From a checkpoint of a small transformer trained on Wikipedia: no biases in attention or MLP, a variant of Adam for these matrices.
Each number is 128 + 32 x the weight over its row's rms, rounded and kept within 0 to 255. Layers, rows and columns count from 0. Numbers have three digits each. The size before them is the row's rms in percent of the matrix's.

# layer 4 MLP up, 2304x576, rms 0.0504, rows 1661-1709, columns 144-287
107:147076150178103149170135130106153111131097062120089146089149105098155141119158088105138101173119078131135136094134097152113174166169060148156096157166103078145153166166093094159131150126132133120140137118133157140187181117135105167145128095098145086127058122120067151087172201084098125070146089084145123051160180153135153166107128087112145103136086090111162116139162106122113147119165114118175087070099065129128135082127091179122152
090:122088145118106156159117119112127149130132128097185116102102160175137138146144131118127074137117156110086124083165095143114101092097173127174185120121107109167121143111081138098108090082175114102147166101152128078145130143102097120171100152154174120104095185114167137128137172146118068109098115158110112138129156167164165061092108152139138115182130088099165107124113108171098210069129111152146131167082071121135124111059114126103067
103:131075158146170135089130092166091139095102163085113116096128179107114121130118198130140101134168135128163135166179097184096097140112137100117132165127115107119184126092136119113117132126118119118131155124177091201172146150098129145103127094117130132117139057093100144129173146119099147156142133086164177146079138103156124110119126160132152122122165162127167119138197133129101153124128139081142112094166104121079115193078131129138086
099:127082158160159108163117129144142185127072108053145077170108180143183099119131146101168077072092097176165159142121171143128113085179119100135168110094052150122150166081123099115091068111121144154137168100110138104145130114102107130107129137086182176111171065104140156106195136215163160084100126073144175130160126118185078092128132122139153134098170094145113098139165160144101123180142166152181073113141103072102145093093140146121116
110:152154110086082144101059152126185136112120119115123101167164116138104151079129093114125117108112147179149127153132093079151166136127181099165119146111076154142126188081096131076148141109095167122132144124188148087141149105138142111144153135149061098141095109093110126106161114166105094161088142126169126143143057081132145124169160110140149125112173122101096131151085113182151217186123157145163126130180111141157113076144169096179165
104:083117116086131171165135089157090197139043136096063154132129141117156053174138165130159104135131129106121148154085132163099131110203106157139111097130132214157181172122078133130134103196122044172109137110166113156169108115144088147119177100101076168079140052131121143096119160146152185138107161124136140143122137070080127109141156129102161106168118197148130033200175139112120136141135095121157092128141131146126159108091109154136140
092:167159096117133093180127082090127115087156191157144108130157119127128086109161158096122042108196137115151175155112147092101128138136172151116149143115112160161113120044104096097133116160072161113116086138143131148153087146081108132119164125144086130125140112137076141087105173152135144109096123125108163089114092111118114117096146147150153187088122117137125160117117140082102107120147132114162144105123120040170035153096137163132139
100:159174139164123121133103172131078123102110141153139120076162169178072160178126168094180160072141108118105104172141174123090125155098108112116108099116115131100101131064112098108163102134114125205097108094127125158130089223122112121089131136154092154111174146169087163141101154132062145105068103173135110107167117149097136096103151168144096126113157093160143154100140129147144103183076166171105121099066123178170098125151078176138082
089:124125146133129112156118100107161142146146110187112105126119116089095169092152124128127140116111116155123104164075123118099117122138121119149190150134108105160144138157128145157180138166092142132223103081165059134151179156137160151139143066138146089121165163146120179155127064173155115137156111135143123066091141087135169119036136100141189098120161095088101126138099145175146131121136122162087089125153109128179153138084138076111143
093:104082098128113092163104195193142116143137166151151071074151109143131137135124107094119158144131099108135111082160094172133141172089108113115137103092131138125110150153137092124158106093076128217162081098135088188115130129142172101158137085093112060125114126181236116159164150102165148156087096125140127166108209127148139113136153160138181156131171060128152147141126144105161090111147144118126117110114096131115153165096121155164181
092:153138133167068141136139151108149150133137087048169154121171058141132126136127062111142118108082131097129089107180187129146146140110124140141179125139137068108129135133065141170074075165106108074116112140079148148108119156117118135120157107179120114078184183134130150209138131193191120153108127104133170128129181155226125076063118089148109124132092092121079089121113112148136141148189115107156079080113114118142114163131139123147156
093:161109103142127166097082174127131172180106168129134102102170102090064152071119129130194087137147097135094111137176130094092150084101157124131190171089105114138123120183051130156159098135146157110108100111217124162114153124088130133132096105085116162118116140153153154147086097163207077090127143109122132105152177111184223116132129147095113100101110107104116154179113109115102150092144083147138136078118124090173110140133159139086146
097:182113132083174101119057118162170177144123149131127123156107138119178166190123152142167120125149153115098072131102138108162108124096133143147122178193150124060161151076087114128101157085134133142137088158152116073168146119142123154120109128136182137143072094080166123164129069156197119129176119185172179087123074155099152094079159122126190146137123164158093093119115144097167098126120115087072112105101120077153186187121086107150095
112:095139129120160083107085138140126154107129078147169191192091112137128114061134172092140104131159186068127154122179141113117140102090144104124099157177098165145188105120137133143147162156094186151208139163201134093181169168168206054046111105103128139084160131172156184120139169107098157111073109128119124194191095104145094154084127106121120057136123128072109102115163102147110118153171174094118122123130108157099151148084162193125142
084:135181106172104133090077177151146132102124074172131102108113114079176163081095137128129151143133163154077163160145081107125123129123154121122106102117101143103155155153104146102080079117117189120160092093178082126122132140122081147105139170154122127046168103148102232172122111124131114116154121174154141130175152118100158167135185102126131173165115114086158125138142178117146158153147112107106074098123183127175168114116164093092140
090:140172126139116133146084135098093131134127085114101142091119114147127162104063088101131125065088126162130120131132128126138114126132138150087089094145139106164060137100092112087095056111144096160156106117093123140134174130123151140212161087143056129193120132161146108171188122126154113124167137117146144144109104103151150167127123142127192083082109170165121149138081100169099153126176138117167133150106128103110116147166149137165119
109:170099157181174124126129099134086120094130148174116127168149091098148112152117149127122157073136117129101128053096117168113098142126131110105146102157140111082126186140089136073158065123170153191126124108122087123158134156146103161173134099112149077085161089182125163155114085105158140112162134127129119121116174134075079083060130117186144123110179190123139160118132109116104170242151105126132077128084071151133069119128139093092146
091:163082118095188152094091091143127133081143157180065149151156129052080115155120138098150154125128153163150117160179131131123083161116071130158133139124166136138083168112100138079111149135124075101119186115120127108113070114116099112125175103092113231158153107124143151107076163138143104176124144114161104138116109110076133081089133136162112115114111164149120146090107162134144128133172141182175158119134126109158132163117157160150145
089:103157126133089180131136101171143147169155065153113152156150105125130138172094173092090068104112172100154115090147163175164131124102139093093083168095141126112124122151169161115092087105162164123124097139126146103133103129134105126177130154097128146111101106081082099101119117102067149147111109150109166135094195071145132099083111123113088131137160197119128154125136128125095163139160168127140164112069190181174102117155144172135129
109:139126189150059055163116125121093109137087130153088191161069059140158092084111123101167113134157123137121123073167161131179103112101117161195109082097059093151130147105126126096151099152097101141144125154108116099150102114068080171154098124152110139121078171137142193143045130130138125144152144124101148086108111110094147145120163115180155112154189159133109182129077153103138101145041064159099179059141084130104110108143148089129129
095:167167089138117178148096137110164206065150100126127121120104123162092176126161149107063096178137091107110190145116084051093147141130104170108144087154111164140103189147137124114159096118085137140193107099133103136128113111138111140198086102152108182166105187144114132102194164135128100135156141132090134151127133153129137140152156079072170083076172101090094182141130124211092113103136137128167153063138153154131168189119121168173109
093:172165156072134100130091098144065156118141147110093151175127139117082128166166091051158139146151130073105146130099115113133113147150112083137080213176132117078112111109137114130115184134147107117183067119159166124130177157099135126108146051178142181127103153169157132158119187145127168160078136184110121071194080166146095113093132058181134073148107128103081159136150148155136086149088112141177083076140115107146102158158116121085142
098:170075117174141133177108137091116125122079133108126088172142170163107174116126097099180134155134103116166068132058179126115149144119114121104135127162104156094128181094145116103152138146147170109111108113132120136142169113120125089105168125180131112126079145101088136139180143176168145110105187172118110103163113092111144113147169129134179141096129115092079137161202189171145159107108150167128146153075162132178158158141135120113061
117:097168162114081123121090128124164158124091165136128125147124231105073169185162102128043150118128133116161047144093141178068136101155128128164150093172176099115152110143093111110093112102127090149122114132103132182149101149129145102112122065188098229140192144054087163060123163128162146122095142123105195139139055142133091128115176128147112087091144106094109196122135150153090117127152112186153155125062085122172161119129106134134090
108:192100180133126091138094182111165107181118158177102098115150095120128076173125164082152141091101171163129096138143143089188159155126124048150135095098052138118053134130170129085139128148102139082126117167143168131161168156178119094136095066186095116149077170150187132178177098102111112081112129094137137091105139130050129099147137182138098095122099191095121106068111140157126185153138109198191126148130111089109154122066105081130121
095:161166096186073142111137143105111119080170115132146111113149162144105135098171126119145158068138109132117163119108148131150123137121166084137127090141103152132117197091125158135090133138162169138178126116153068103147116133128083149140173115144131102134120059206152127146142122125206202105120140111194136119115090139133075150130144083114149124131181147110105151086132169124225120176126109108101108151156126118152113140164165164125125
100:133145113135182189157050066131141077097145136144135167090150157182082123139096088121105135177076128162130157126124124104092117128155127119132079137086164177174089129155136118137144124091094107166134097105118137088144113134064164102195151160172111074139092190066184161143127148088097147146093125147132110173069115096175127110086142148090084161140177186130164135116151148145155124137087115091135128140127134206103140134127112103110079
097:153167173131127149108117118104183178151173162143138166168148126188197110129063133102164183094152182184108125106166127153115084118132178116091145144133166113104116113168110116189170089083048103129166141165064194112131140147146070184117096151166152134113157089074146129088106147171137126113164087167089152127098182098196136119101121121090133116131130158103071147142108152117124159106084173103107145120146090149099074143113109111135135
104:136117070170147117154111105114140170078087134055047132083109107173146161066153136092077127116119151068122113108136122094111158138128144100062113167098124126152143156115172174152060097176145206150121085107118085174134159153177163126142107169114165106184084156123132164143202088079177126178124124081103112147124091157164130124142210107074152152154129120119178149109123122139163117109218064077137154145103096131115135125137163127150137
099:101172138137118135119118163177193151141162072158156100088120109135113183201154187115128125182159135146085070103157118106150121133130135141150141076120113178143149105120121154129122108138100095175146114113093105117184140183102128122107161077137128147176196145144146171104111125113066115126112090137054133090089099130144142139104139079188093081145083162151122096120052157126090115174065172130090151139108097136145127139099111092100031
082:093106119173121108117063153159132166110139144087149165105164147141121173112175089033105117170174074134142156151095143177076150139191129121123117178216108096102144178163164087148167159128139119184190118136169088113141118111183163132192176123128141145110105156102163158141134153122167101184148117123125118118152139120092089140148141093070110148196149170102127177088155100188204150200086131203115167093115137161120140109101094204128150
098:039133131111128126112106161124089118113117171172124143077068109110130096134104083105112118122131093158112081121102084131084169137115131073112117104181132143047122154097139125102142165157085135110130078148054109117155083149143183092146186110169117095127163088143121154150115126135146129120138135174144138146120088128128056143160140170088177094175091148151131145094163188091169177168163075114132140113077111067116109101126084173129087
098:109107133098162163149124149146134149067120159128123135168123156183095197169084102113079148138109136102090131126136108092120153067121087128120152091176080162113134114116105123131074128111136179121168159159127156139122183176164152112160206132135095137091173119067123160138108157119106149108148115141158085095101133136060144124159139146084107125148143166118154136097138158114138118131171154169142107164152110164097127165121099152108122
097:104103116076177096083079120115168103089108134173099155111155140150115175177141142118129086191166175114142107155124117119096153154124102075134086078137138168114148154172067160094138089072158163159118106114165108088167112111177164138164156111075121164115109137186165148076107157123130119092118114133110156105136132189067112056092158071127116150140168168127126163108139105134118164144158085133133115111125138099150142142069116130127196
085:136105127133082139090078136184147100092139164137076110175102113147064154163076130113061129137097099128188146151143173168120123127128107159161122153175179081123141193095146128120074112126125124170146151091152114129116131160151157102088130155131112199127110129121186165150155149117114119140120149103132103096161130197098181108097184063144143136174134099139172133082139141163161128121150109184125146154122113151127166150083137124122113
093:107111142145139103112112124135194144134136112106131097106105098095178182129115108107124119140095154190161149170179089117109084100149142100130132156143145140160116146149121138124148198154146142114222171144110126159157105115123153144085169111128150129148081144134123143118181096156139135084128139133144131153158204160182112187104211110158140145150129099160165096123119131114112167125130140135094143174139078125107125182149061065137129
089:137122087147115093131092132163108095090123167056140090164103132129251208223179092122105113127110114072123107150080116147170147106134140165156141117140128158170147138126105160157176129132089136153140136120142122168169137134158160128203161169176102178065107149135131145092181112056109157118134110179163129057151120163142170099134140132138142145104109123153143123153101151169128111082107098125142137087190110148137171069030170065151065
102:090156163137078114150118156110159124135079185137161132079126133091091145137101166122126136110146165142163118160088149128120140140140071138137087124176100159119118196119108092066165134106147133114152142098103112149176084152098134099056130174197068172129143140172156126162155172096078183152069111110115112133113146159091149105128126125142211173125144087141140125089094145093142160141130092139179154119097128115118109086091169177162087
095:120182133059119091189133079090133114111080167099125156138171174104131125110105126100123068115173143136152086111134102131130098070108100139119149146080091122121153149100104134115160061153099075169148145166132142135181077150128167115138106146088117099143162163059135132065128112129081170096102133166237124124108168119125170129153125108135065113164162136107121135144092132143084125099160175173122151144156124147163129119129169175093100
088:133164178126157146202084157149124123106086150102154103124101145120135122124136121108111125118128156148165181103142171068150169031059105139179151147094130135089139162075093097160087142136149066097091173091159145110124116135141100117087129162149129176149141132141157127056128084162118112141102144071111115127180140104121106055088103093114142115115137102151090144104140163179158139104121074143091100112084142124121173150133142098134150
099:151083138091103096148119130103152093086162121111162186179167128191123133168122167097065168178176127114101114150124177127154093092123061094165171144170076157144110142137119135186164218106151125145122150144132115163160169114167151057192194104071113145109129124093128140132149154149148139141056145178078075124144062164151090121092139120108186162045157182153078124174162126104120171164055146113185121144102123157074097101136158154190176
097:133114125147083119167100139116161184062133087164127094104096116113181106128147120109109130155126165102124085069112078110119105112134064123161117153134198141100152149091170114131091124156133174145155146125131190115141144177122087142112145125127108119112131132167112142101145152093136137130143105210123148094104088161119154120111134129149155155120166127117156117131137140196158140143071075159115155102095156094129115160100123148137112
096:103144160064158190145138148181132153157078110164084123156151159137079157184155125083138155155107118093121171141106215119115139112156107103152058121104171152120139206147106154105172139156058108174184073142202175162126148060175106153197143121086101169125133182120151132139104136197080112111167137185105083183087116144151153132157155155103103099084101136185130159121133117094158100148147148171170130186169178148119107136146140128156123
104:125121111076113157110108131131078140167124094157138163120101096151135151143118142123125124067157102158154120122100187163177066202095134122140165154113082182127163148093112130148089074097140113147143107092098112160111107189132141115130128146140171129125127196083129132127110149154100126156100102192127104037095105180072219126138152083131179149099174109156097086103098201090090173153128134173104087138119170163178153153075129105124114
096:152126080163105113141152140110112131068181103163061188154147149099174078157129104139136143162140112146152183140072136155102116114115139124132119193123128189113073141107124141108151070098110082063133080125158167119192084167084107142103125076140158106134148154188109160149153112122091117098157131090099089114107151148178177175094151079069105114109159157069130136080183159109177123107141124103072166144202160148097130165089109107107207
099:109124129128063091142032137094098142131098061110099171091154111138131089133106134095141074102148120109099147127109091118176140122131126081155138090216126182116125141085108115141120124121116124107149091122126126159130098194118149095163172184132159175139171152155148157154183139107006152127106165117107070141184105132115198156147129164149174116133095127148120129073126166171056242115107092090168182071072163124159158146125108149134114
090:140139123112095121147065104145169100095121109133003127108145127081060118117084172143082117088158110116110115119088089164146174123124100125119101133181096156135094146118141096114167089090086178151124157116153133101141174178100155105140157090158124144097177123123059147104167104148165118098106126102101133104062104142047140076049163155168194097088148090083119134139167144153081158127140108180093078162141091147110120122130175194085105
110:118090140088136153148128115137124159116140084156112104113130087123144095178157109109184119093125088143166131146160131126154082119166144168139169103138116117105153144133173130153141140167110076136135137100144143169186105127164083158099151125132138159149194160148124134080126134116169124130106148096095125112164134131113133135133122107100132137076103145103147137103149148089123134215096082173149136116100193124187117088168119141188106
105:136121151169153079176091156113154173057132062070101100139162086082123159100142116081135152205171127178162147111105108146175142114113122115163137115141117143082126174156163072135153104169151211154143084132186125128101142142118169171183112092174141104139114148086128118106126164120140154103128103185070167190148183112172079182103150095166125144131156136057153120110128139154168138195077156177146129108113095180133173141121145144126116
# layer 4 MLP down (transposed), 2304x576, rms 0.0473, rows 1661-1708, columns 144-287
106:141165103113153118138141153097089111137111128131103155149160167164114131153163089119105121126137110054090136080107095119124101176072133172136147055099181140116051163118133067181184097137109211138153148124183136092128110100113114121196139153117128137090147092110111164184147167132129104111081116124084094117091131164141184066157079083118175105189083153134113088167122120118099109167156120120126203094142150101154166124152125123136130
087:159190094149106176194158140136113139146091125172165125120125154097181139179132125093100154111125123144089168099165130154129090123118160130125080142151096200119141110148118084138067162124180115121135012090125119143102109141118112091106094097130113132107164094140093108169198103114167122188115106131117129165127161103158105130145126136134120139113110123165115095117119166060206166187138087114132166095161193102144147177121180083105095
106:098121162090107140161141075125142161060143142118116130112148128116127135098050098149110113171076105147110132154130114071053132153127097130138099117127108112101105156149140076130145119176057118147153112109064133183146112101119106125156105085080155085129216098133113114140155132158126174148104106050109122149130113162123068145132130145175136096165157045165146124179196116193115139118144105166146157162097155149085177176150091110125139
099:105150151139119086111124138090129096157105147076126178219133182167159098116117104168142071113100147123126125093085142150107168051136130104124089144082122110132125164113092154082123102119043096137054102132093138147085113143106059168160107082172141154123163090106115099080115114130126143110107142160165159160105139168160147162133065138157124074148083144119093106209161149160122111083102113073117141133133137106157114080057126112166153
107:180139088091082083122128145084160203179117093106107117076150156176102144082085099140119153078098181177117120135186167117133163100040159065093126158136169121092132127139150146119134117138121114138199164124093131088141128126144071164096152127141094107130141073091130118140148123127137153179070154144118155203170094098099111132173126161141091111143163094132125130115115129209157124145108128132143123107070147150142171134093127144135118
102:143170116141121135132146145090119113071107057123065067125061142122082088174117138086182102128167054081100139144100110177121096124132106175178201114143101105089172127142058067184132124103099085175126110123172123107103178135135128125164195122156086125126152184212162148113181140159082144125133143114083092068150106155088095094131164082168150116045106088120133143125157134108136180196096152105155170163141150098102131128103095131095116
098:143176094148133152147138053113133132131156125148121145122166121163083076111199147153082138130142113150109161195092167130149114174127161158137109118149130134183124133172132106118099129131087120100134075068099142166107098102106129098176180163136148115106114101113101123156099138209122113109105134077080118113132168083160101092103105138203117139155152201121087140127124088114121110151114164108155127103109110121100092129148119125111159
101:097112134207206077134123121086104174117110101124115135149132070112161113172098121125173129082144097134101123192141090095103140138131084111158075148115107106163154099081098180084159149132131150144124173195181122096177072137071202104088123143114098220174154167138131119136140138051110140151140129148093163143174131148119132116139137087155193132110167141141167056147106062135111103079163105090164142118121087129101114061143091125106162
093:137099163142098109062094092100119120122133133135124126218129168135134174148087159107133130158168195153160132167144094134131134099134178120153132113178187104184060094138111083150115100175132100098174138085138099120102148116096085165123152126101094110157089196105110084129141119119132103085076157081097135087173113126217086093125125124096126101190096149145123181139163118059178121082155131134127110076184096089162086095126192140144170
092:138068103117128145138140119080112168127130131049151180152145130072138098092130125111149079160079183141150133095123137145132097100073170111130138092102088155166154172113149203141108108143118139182144146091108112139110106160122135080125160079146083190197128122165083141161111107067149148126095121074098142189094199111105153099142075188135104092136153051116126051116148151111115103095113164120097095117117099111122124163076134136142153
089:129133163132144123129124114147099097161150148151147193104080125092116099121153166154150105101127155164180086027161102150108137117189113152146134120156155171122164106179126128103085174089144153127128153100126131102147104108135129099080180085129145136124098136147140113069089130140143127113144084182099173098110096131097065112149174126130156167189150174121158178136166152120118146184160191115134116130140121139109130128159132063117130
094:113124137153092149161146165111180135112140116105133172153156055161120092094147157129118143082123110088133131183115131146130145100135174121091166138142189181183106107088143101132152084177176187109147148126080137097116093109095102067156154153095101179148166153085114098117137131127130139137123183121108151123120073129162158133138149093094141116129168129094154197154089160095136033089159185130112125118115103201189102164135127134137090
101:140146141094117080169118128140149141098109139130159137157141185114177130146120161147144122139146103076134162144143136115135087096126185146120090147164105099129122144155110062172133109083154187128079119119118129111116115147220152118110151126144092154106136136110111049178054155119150124106100086146102171128123131149179108141161184123150126145143159075153127079146171139131073112071155146129179056187126152171171110136141087107097134
111:070141093136084131206114104150131154151128131104119120118104106139076109111138109103112108172140120167082093167125091156118154165087150155120193115137149172074148118112160100171112103106093116151138108139101066082107161139136132092107103124113164168108095126111089107179090155116100127101146171139122153106108104067190124177137115115175093105134141074146165153146150123132017136145195131110057145194075126115172067142149059159086060
091:071116142106110146130117114144136103113134130161151157147134119112117155154139118136131142109169132119124072185115167118085150159063114133148140172122110100158140145113122255127112133064141120096124151113115212120114116065133113159094089133112078158120139118089174088174110121083111163109066101109113158131124128121175064098179103153159106127128124116212129123150118100109112119049143173124118136134142169128107126112136119133157174
096:125097097125118112146145107063200094124142136108129141153144136179105110088150086140189123106126091154146111179120150123125033135117097155111139122164105161143067141104074116132092094118137091113224072138136128118167176120125131175155156115138121155117117125156127159118154132175107179138153166061162151130099143101108076156096048132133152150152113129108035060103154158222099126111115127146117130124149108162057132109170130189092089
103:129132149160188099090178138145112135143135126153116189106089131098158091141132106101170186123171180154119088083127137155106131122048169124162161127167208138093078153117110158148152118132112061167141142156121113122118078103122154159115132125119115123105093142162147152195142057159118132079197143088123119172142161114110064130126123151163082145156131127194166091071117197116149105104131135096111096146058159153131117112085185114151113
097:165117109157137146142139115159122133121131094165165132143146130050136163075100118147096127161132156171122159164151118135110137165122062171149167127111200081173103161092078084063157164148164141096119079113178113086152126134104163109099101152102136162123137140119169131120137156081100125199123125150125133111100171105149162129135139141165126129206118213102072149123160125081106139140186084168102110136145128160091166100158084171145118
087:136093125088132148058102147145141105145105117074094107196113117142147117145151140103134152156152076124104104185174087158094133128139071130174110072105142116165164144145079107145169128173135116112227109136190107105153144138137092171069111147100115119104105159138189140111171107198142180108093084142153117050160069126125128147191196145136121095105132122137149096151189100123123094082091135109151110112112134171087128127115097079099157
107:131096169133062138104115139091099162157111120146128128148105121108107118169120100161109105154173180056139026165158091151119125078121061142148128128147118125139089168164126121147115162155076083174096141167158156145120111122076133137130100109169147188139166123155146132177121143152107115066102118186097118185143164146119176117153200124169116147158154126090105129181140153146117134117141155123171139186076122123117108192123137120099147
103:113144137123101149163116108128131159136146155114152139118144158110104134105145142092110101154161096136099107153096147069115140064149100165099198113130123127153155113162153000154136088130144098117159170090159144120152118142110132164127167092121161139114100221087097120108197123133118161070130223088091093106119071171158099159142095114104143127130149134130129072096169103193154139116101151118153155137138155124127095162117155164122132
097:175137149106147128185101154196136155169127153149087106111104141089139093125162106100163115168083111199173108148161169169132085177188121121141127132112130103106074130091128198104129138123092138055165110173120084101098077140166114195069096164122117136089121139103080150169125140134126083141083126147143146122127108097184110122098092165145165178050119116159175101098079084093119110093145070111117136182096101123102118143172143078107149
098:071107139177154130213117133089096064096093093125143097140138102136131118134075163129164139173162172149072136157172150096156146098087173091128095123073162208176155101139109042160107140156143166121048147168118088105139102065115038157182155154130107151118102105181108148152155109140093197127184129127108134158106127106133035056148149115174188079098124098149132097130194133130166108157128105138098114128154199131197098171095126110106101
111:132174052124127117129151126204150137090123159174108126130115109108116120126137100109140099084142151136121130082060136117073154113148144130168129136100155131160086110139143088121122138106118139089157110134131134107111147116131186052090162130165111158118169127057158129109125141110120126102073155132126107035095137114125094148133138102116105169116093115136156182140173119111150124085170114127180125154129142059117112179198071147119124
107:119139110089148120075099172079080138144123137121104110078129129077156132107077138118117122130086133133083087136167141129141143118157181155065150060095146088116155168106092118127148087126121144120147183174168088123123133147154077087130095096200117077156098147176152123161117134162163137144198181142217112144137113128087177126190107170141096079145057126106126133116129123127176169102143058112118137127149138089120105105167123069108163
099:125175142114127145192160125147135161235125127137113107147118116145148122136113148078081110170148165119035111142099159098096121138114141172154124031183131109149157146160161133236121136132147116134142083073155095097159104109172143151041124124151140127112157144165173122132116122105157161156131221128146139080138147092150091111126148123125165182071138155208122120161170124126132110151131132147098154160112132122149110140113126152068155
101:186122111140128116090110117089089118093174135107171170139093105115086089089150130122098140053109124134099177113146124157128069119197157137141113156111124172096158134115084167135062176117128119109071038087091102122168157125118115163159099152092087166138083151181055136096125146130122094070127086152139166149098168150100142152140077189122172126156153152127119128145201084123110115129134171119145154116081125088103126150131134144117157
099:138103167138103139144113140167127129142135118115131179155119088129105103123098133108112147099150120076113187137090128135159157142126093128155059162141117155151116163161102093097111117082064131075063148073098095096160108112131147115120115132139126217144120094120116152152144093130118107173144231135137123103126080139156173112087186177191114132165128125140109127083101137132136151065099148103088139066157174085128149117088153131140115
105:100082139147098122135119116115116133122205174116089152114137137146125159091155181160101127109114143079134133119119170121148096046148103149131129122075119117090082105084168040142116067165131190091176113227132141179096158145115146120180095150147126144162070079162085105128119132076102144152122054139129080109109188121129137182111154110157136158181116081086074145149151084108095058169171053090184105123147117061079096131102133123164121
104:106136145125144125137116085198085106130170117172100076136069115126147160054121156106146091129067135138105140132118121155046129131091111149141155132136135052171149138161123213141148141129143137077048134163101145120177153120108151110106139114101134079168128160104116060220112140115147137146081120134131134086075080123151107137118135100095143154142080113112126154068135113182107163139127141090131112178115125130059170151188174140098167
090:106141094187095060112083117169089095096127094173190130042162114108139170120146081086106148040103153159129141142105188077047142093138127132167170152098142152103138158091068035121148135140167138149161116126073138112127137059105107091162112087105185114119093138124131123159121137138152116114089094125117102137178192152147054106116144140144141124120138172143100119107125103108084108108179141141173123112078115105135206128132174136101112
102:161186131135064135062160116124091097134078102140118088100143120171122051184111145134109091098071093147143075105163112171186152093119149120131124126164153145141101149095126255161173091154161076152031142153096115117109119114105162134128117074184117082164198098124102156075161163141095131090144120145098169106089095118147095138097162128152148068137113125154133143106175090111153153142140105127129134173061117106161134190135090082121113
098:093141150138133134136129156139107105076187103115137154177140084102108160116070084109127052076077202175143216129145132085124082099184178149096068162133128043101146176063133079139041097110093125126138154142183101159143090095150134125167159162138155175129090059107107186090041126127140115108132152118182183075146118129147112131141130134097150151110135136146101118112142092172110107096172183123183109124129137122081083070186086155133113
101:072141115215079140105133112124118098118108181146117097109099108088102157120113100107167158161105169140160063120138219143102153127141119110126129156117150193146137151149141139048168156172123110128126151127143155110079136119187157141149136127164144113108079145099123134082120107131107097147146143081101141163156131101114120126150155110186164162155129146102165168104115069114096121143128121096123125116162073150139107152149185116152090
090:179091136166138161158155097063203151145111111211148118092117137191178144111151163134132118160131127145101166056119134123123146124084155179121093102123115108117087108111151040110065150158113175121135166167141130167127105143078135205164063122079120051154155099153140120092162160199114142123159159103128113161124159151115037210072106183116142107124155135085140130170147184147078117182123136099080174171122140053186163084114128100184166
086:142145125184125095106077144109114096110139128151122119111164106115093052162171136125110137106134076127142120135076146123148182112187081196105161133150090106094157125152149143123134121142141125162212137123116154098104122127164133127118106165163063123075127086122178116129135118054156166120154111081121102171119159126096143140174142147194132135091114155136109131103104122165106145074140174179170140153166171157159181122156184143086102
093:145076122101143154186157153067120107154097145122141152129087083127155125057103145100106121134147121148134134132141111138162175139063122126108133187168141121090165138132150166120162128123155067127071111093163143122121121147163130139102086104110136118186116058151078117071120180086143109149088025163128080167156108095171156154174091142115151127140098135131107162116164097144094147112170125112116126194112150082137138120131105093117181
101:142141095122112123099173184095143133122176195096106074113127109170088087032141150073149127142163114114134106060121145126147094146165148111130157102077199102124153160082129061186089101173168180169154147114175105135170110114143140164117158126107103167067124079116080129106128145144132114109154133086135118125179157119104112090087155055091083076136167094149191076085129140113163091103111132092150154137129093129116104124147104157146124
098:081058096105130092181138128039123105101074112125189162151065184154117076113089134113132139119208105143085113144170104118099158072125145161117116137157110129139155099139112107082150108143156119160139130120109121076132142121063069069149138163100074076126115162092181131162167089098127150124148174134104083107112068171089116170152104113125143176135154112099096151150130106107122117177191155100094153154098129123102166123130186137078115
091:196128146196107089167127105115068112153121121093157158106108117108170149118161104176160145147056077163157130173120155128150126153197154122147121091135105140167145145145136080177132110126147142087000105089090141105148104086186152157150111160167136075183122153077099142140140130193096142099234241149096111143157099095120131070103129180190120148085171096094157156125085112181149184160057166180156127153126196217084146124162130091169143
101:164113143129124092114109110123171108126113144112138146178164217195196155064081134078093149124125119106148157133143084124158092060103117121115138149147094081164159072123082079131109112111107065152177138092146146129104121136159177121099136115112097157120126087177109158151128130154166117127091130136109071122117100110185105133100150143133148115118122178151120062095102072104130131166161158150168116123146072168109129148092194153129120
094:134180133144117144121196140128156130113132104135076155069149086165146113115106082122119103121086166096124122141112125125105146136096098110098147114124166132148136139139180160156159121114046123165124171092122044079144140153128120114091134150121126097160179072113159101181142062140153148122150133091153109120172167132161207131151131196073141142120152107159143131095128123071100133108149183103111106155208124162208077145162142093146140
099:111174087160144112168129144183136094171091176142121147187168164167108171095122114132076094164134129131127134183067145127174149077151159139161082068163158151103108091104088173146138185171110077103027112110130134180119137141122097132127117135153145136096123153116120126158177178100158151121086028149160097158183144166145123106091145163156052164139078130149084111173149072103131154142102104130116165142158134121148136103132171151104117
102:161098082154096122107144131114101094186149138179111159121144097148133128105076136143096202108130093167117152107094168109116145103064097128132132120149056099066143105129111214148168097160082099143027113132118133115164128086149149153171140092082117147145123054190210082168139171150085105118168148144167117185100081133146159104120149169208134168153107141143173136130176095150098168123100133113103094135112142150137130155145180171121131
101:102093094098141115146154076145136168100212147099130109119152149097132153105114148111186118124114134167166153059139114137179148122172151113107118061155131200110085163145087029135139182112110167072105171058117162111106173106095112167142063096095138163081141123153141117122148131124116141142114115066146164150126182125177105122092167150115128135113128124148156122132190067170141136147158098060100180123170100077168124113131056117107126
105:120120176122146127166107097107088133128110142116128107130175144114115144197098155100111137093132140081128105132125152097169114082097098111113132139056102123076136149154145000129179110155157188140255073177062139146104195141058069121104119138151115122066160172185080150125135147131102163164115129090116119150115151142094108063083064148134140108132143098162108208174134087123104171120154106123154175160182127068134138119072167168129147
095:076139188104110078103162126092088124095173134201149124114136128082114126128118175160114115050093130135094145182127128138063114144047218099165082112118157118125165076102099191153141091129142144157115130146167112161125133128136125101125182142125119094082092163127127148195100166074189083116080118124093122149118153136121096100129130175136118142155108124185079107136168112090146128168125159124114131129127105112143081131160113116091190
108:137130112122137159153123148091159172185116117133183134159140127155190135119077145104129143118126125150094116115141110088138142155130156066139133201161109064107165124205135161156114171152139040111078187193107116113127127142094146141074113106117183097161124122084091114080127156094109102180089138119180168160107178152096135169127126138094122135099099125099107100099180121123154104100088109110138136079098128132175063183136097131115148